Weights of a small GPT-style language model, trained from scratch on English Wikipedia.
Size: width 256, 4 heads of 64.
Architecture: LayerNorm before each block, learned positions, tied embeddings, normalized queries and keys.
Training: a variant of Muon for these matrices, 880M tokens, 6717 steps.
Each number is 200 + 40 x the weight over its row's rms, rounded and kept within 0 to 999. Layers, rows and columns count from 0. The size before them is the row's rms in percent of the matrix's.

# layer 10 attention key, 256x256, rms 0.147, rows 239-255, columns 0-127
098,206,223,229,182,238,198,163,209,224,190,266,172,174,229,185,215,229,155,255,166,241,207,217,212,209,167,131,173,270,147,243,217,214,237,153,132,207,191,172,163,178,252,174,182,151,195,165,273,150,218,189,206,205,193,195,169,128,151,184,179,227,244,137,244,208,167,257,239,171,237,174,212,202,183,121,242,190,188,129,214,115,199,195,222,155,211,210,262,125,187,164,193,261,214,190,241,210,193,232,293,170,186,158,172,225,223,219,187,226,184,234,167,141,229,239,167,278,202,221,191,101,181,261,159,302,265,278,233
101,184,203,178,259,176,188,195,204,202,208,178,256,197,291,241,152,241,157,203,189,144,134,221,260,135,153,235,189,140,147,192,227,199,218,198,216,198,187,272,220,146,246,165,260,225,189,223,215,240,187,208,202,107,166,182,179,137,157,127,184,226,158,217,236,253,192,212,136,178,168,178,165,215,250,199,245,183,232,212,243,180,247,207,152,237,242,234,220,174,191,175,88,256,154,182,137,178,189,170,109,204,206,282,211,161,186,247,196,229,161,179,206,217,192,184,221,247,165,232,198,161,179,230,238,185,142,160,234
092,161,222,224,204,151,111,238,165,142,231,183,180,191,139,197,177,191,280,252,231,176,161,179,191,220,283,254,252,173,216,198,215,169,188,163,266,224,170,91,151,181,168,181,178,240,247,204,185,211,171,226,190,255,167,192,208,162,241,190,239,241,195,297,171,171,186,204,211,195,158,180,224,220,250,269,200,152,135,164,185,213,239,217,257,164,185,230,220,229,194,261,200,169,256,213,190,230,229,166,297,164,181,303,259,216,237,118,165,181,219,150,146,269,126,143,203,290,126,204,209,247,207,191,166,196,158,180,234
096,227,205,216,129,154,223,262,229,143,218,226,203,155,207,210,282,171,254,122,180,249,148,239,248,143,233,176,212,229,271,187,203,153,173,172,162,206,183,143,337,220,267,193,247,216,176,122,203,226,264,139,154,250,149,246,162,176,186,201,210,120,179,126,122,239,243,187,188,164,210,225,239,216,223,240,159,235,158,203,201,187,207,171,163,224,198,254,164,187,189,239,181,179,168,135,199,199,206,231,233,234,218,195,171,178,197,193,179,164,181,147,221,187,111,170,229,175,178,188,130,149,132,264,172,190,212,220,179
088,210,181,259,218,136,144,170,234,238,121,214,210,192,214,222,130,172,181,163,242,266,152,233,270,221,199,269,189,94,185,218,199,210,216,260,143,184,196,195,202,180,249,164,198,207,238,197,256,229,239,198,178,192,184,208,214,190,218,120,194,193,233,139,196,138,280,124,183,180,162,190,163,234,198,236,215,186,185,178,211,189,178,228,146,203,220,213,246,241,218,149,270,210,264,191,191,208,165,261,215,238,193,217,187,200,217,215,239,254,166,224,210,231,207,230,168,212,194,187,179,203,272,213,264,196,237,139,196
104,165,242,203,115,217,143,240,188,198,231,273,216,202,171,131,176,176,169,161,164,142,241,173,311,181,236,158,191,166,207,213,232,222,181,198,186,169,170,209,210,214,196,175,141,172,207,242,234,202,177,113,175,279,261,268,233,250,158,157,264,289,205,187,184,183,188,198,141,189,242,146,141,74,140,173,218,149,131,173,151,174,109,189,243,264,230,206,230,212,153,227,209,216,253,176,210,148,200,272,184,104,154,156,177,162,192,112,200,226,153,215,171,184,185,156,244,174,239,153,264,187,239,220,222,277,188,224,221
094,251,168,163,181,194,225,279,186,118,197,159,176,212,206,211,209,218,167,216,155,223,257,159,163,227,125,107,189,220,201,263,185,160,232,271,216,183,219,221,188,222,199,164,189,215,193,189,281,262,245,120,210,200,215,227,177,198,259,159,221,112,148,198,174,213,133,150,123,190,161,250,171,159,208,195,225,188,140,160,257,139,158,133,253,186,173,227,220,173,262,130,170,266,227,211,195,186,156,267,191,184,188,217,263,171,209,259,187,184,215,229,158,139,174,215,177,186,190,192,113,262,269,173,142,176,209,167,239
094,92,135,257,169,202,105,305,320,299,134,233,227,181,182,181,157,190,199,154,196,141,283,187,173,190,130,196,167,137,193,185,169,238,245,181,229,124,188,191,131,186,196,219,178,235,249,190,247,273,234,195,188,184,250,192,201,207,182,164,237,191,280,213,218,180,212,246,214,174,171,262,171,275,191,170,107,168,137,244,176,133,181,213,283,279,261,149,173,188,190,238,209,290,180,212,175,178,169,217,200,178,201,171,131,190,242,138,269,142,243,106,204,221,259,197,256,154,212,221,194,176,263,178,191,171,220,207,184
091,245,193,204,257,214,221,339,214,219,205,184,220,202,134,143,195,191,231,186,211,265,278,246,259,239,210,177,178,210,212,117,187,183,159,148,159,131,240,205,180,184,245,187,183,226,213,174,197,163,244,220,188,254,223,215,230,219,157,219,197,158,257,170,179,193,231,192,253,285,202,162,231,173,228,250,260,178,186,239,156,262,205,240,187,214,221,249,72,197,261,196,189,194,165,225,231,202,227,140,199,246,117,97,212,241,205,182,152,229,212,123,148,168,158,167,266,195,176,146,206,117,201,188,172,168,180,236,246
087,163,140,209,170,213,197,206,203,235,208,187,276,185,150,244,166,154,166,263,191,190,259,207,226,202,207,238,261,176,205,167,144,191,263,266,145,207,186,176,174,254,148,124,135,183,196,164,222,226,197,177,230,132,224,221,240,214,298,193,248,183,186,194,200,213,162,258,194,192,188,155,198,209,188,96,95,191,241,219,235,189,274,237,257,173,225,115,148,216,201,194,237,285,141,220,215,199,236,145,217,228,233,197,184,137,276,180,209,234,195,128,217,180,171,152,155,207,208,202,278,230,243,216,252,173,162,216,174
088,241,210,163,196,168,167,217,176,246,203,169,164,250,170,232,200,244,171,149,185,205,211,199,257,211,243,200,246,170,241,146,232,202,225,205,296,218,187,197,255,219,145,209,204,166,131,206,262,146,179,203,211,168,229,231,167,191,252,200,225,199,123,162,200,116,175,245,242,127,256,216,275,231,242,191,230,201,170,288,200,201,210,207,158,134,214,228,232,159,186,185,187,168,161,267,124,286,261,233,213,254,210,223,155,186,216,150,217,208,211,165,152,179,189,260,203,247,228,213,159,262,221,289,98,187,155,187,229
097,188,194,176,252,241,229,212,176,236,243,215,228,190,254,93,153,185,220,235,185,170,143,190,176,191,120,206,148,181,177,214,104,226,257,152,205,247,186,191,195,133,233,170,148,183,216,165,201,191,224,173,189,221,190,241,148,220,177,202,280,166,147,187,228,238,250,263,171,264,181,261,163,198,184,159,165,227,178,185,230,224,144,201,161,154,194,256,171,108,172,202,216,175,198,229,225,206,231,231,172,221,127,135,187,207,192,242,157,198,238,291,231,142,268,240,141,185,123,198,257,167,228,248,169,221,257,291,238
090,222,227,215,175,117,256,128,165,193,109,182,192,297,201,280,301,148,192,242,212,198,208,310,107,242,194,191,271,228,233,129,228,183,215,238,124,207,196,248,218,168,184,165,146,187,194,226,208,230,196,183,141,224,171,186,213,224,218,249,229,262,260,213,207,198,185,199,265,255,173,191,214,215,152,167,235,184,195,143,220,198,235,200,160,219,202,244,196,281,170,213,173,253,248,169,213,232,161,225,220,208,179,227,188,194,182,229,159,177,251,169,154,214,223,201,197,172,160,220,167,305,238,151,145,138,164,168,117
099,205,218,190,237,163,178,175,197,186,127,239,231,169,263,213,193,177,216,272,213,162,266,221,281,216,146,235,147,192,138,187,240,223,238,185,199,215,283,171,193,263,168,197,157,200,226,234,144,237,275,233,225,182,222,217,214,244,224,211,193,179,253,162,240,215,261,222,242,160,191,120,160,234,225,226,203,137,175,74,174,232,179,238,170,247,251,315,271,230,195,135,155,223,222,192,283,158,232,236,194,203,151,217,242,171,202,152,163,186,119,217,222,230,268,197,176,196,245,209,270,170,212,230,180,166,192,189,210
101,214,150,196,224,176,240,249,229,147,212,219,177,159,152,218,165,198,174,167,168,127,161,187,219,200,119,214,201,174,318,203,265,236,224,191,250,266,202,217,198,201,214,215,149,237,121,280,301,170,261,241,249,199,151,160,175,177,225,193,199,205,165,120,215,225,272,197,180,202,126,222,172,218,286,225,186,132,164,218,229,184,205,213,220,186,235,203,205,242,212,167,159,226,204,159,193,184,199,222,191,238,204,215,224,98,230,238,209,168,164,259,206,224,194,260,126,192,233,194,215,235,178,157,173,198,215,220,270
096,252,104,239,224,259,190,273,214,204,167,214,219,200,237,213,245,188,171,194,127,249,233,240,204,188,277,197,232,219,192,234,217,268,197,181,169,161,238,252,210,243,228,210,117,218,205,214,219,221,246,253,248,156,198,174,189,164,198,219,204,213,213,179,173,136,188,200,195,186,191,189,247,176,113,199,215,234,243,175,218,162,210,285,98,108,222,253,199,155,175,266,119,163,183,175,170,107,203,252,195,239,158,233,273,209,247,185,118,226,178,195,207,192,197,191,190,195,203,142,168,207,224,197,170,273,207,195,219
097,200,244,196,194,196,132,171,222,141,216,241,260,202,176,161,200,191,252,196,143,176,223,223,146,255,228,219,233,214,200,170,130,218,195,218,224,210,164,188,238,204,187,121,225,206,218,223,231,233,199,213,207,182,196,188,130,219,209,161,217,241,240,201,223,117,202,174,181,105,207,262,212,230,194,227,198,278,239,112,223,162,197,195,233,217,189,213,107,185,125,216,169,241,245,209,202,176,218,226,196,187,162,199,184,231,253,178,147,232,188,248,227,172,249,195,292,262,177,124,215,199,194,272,265,249,105,271,206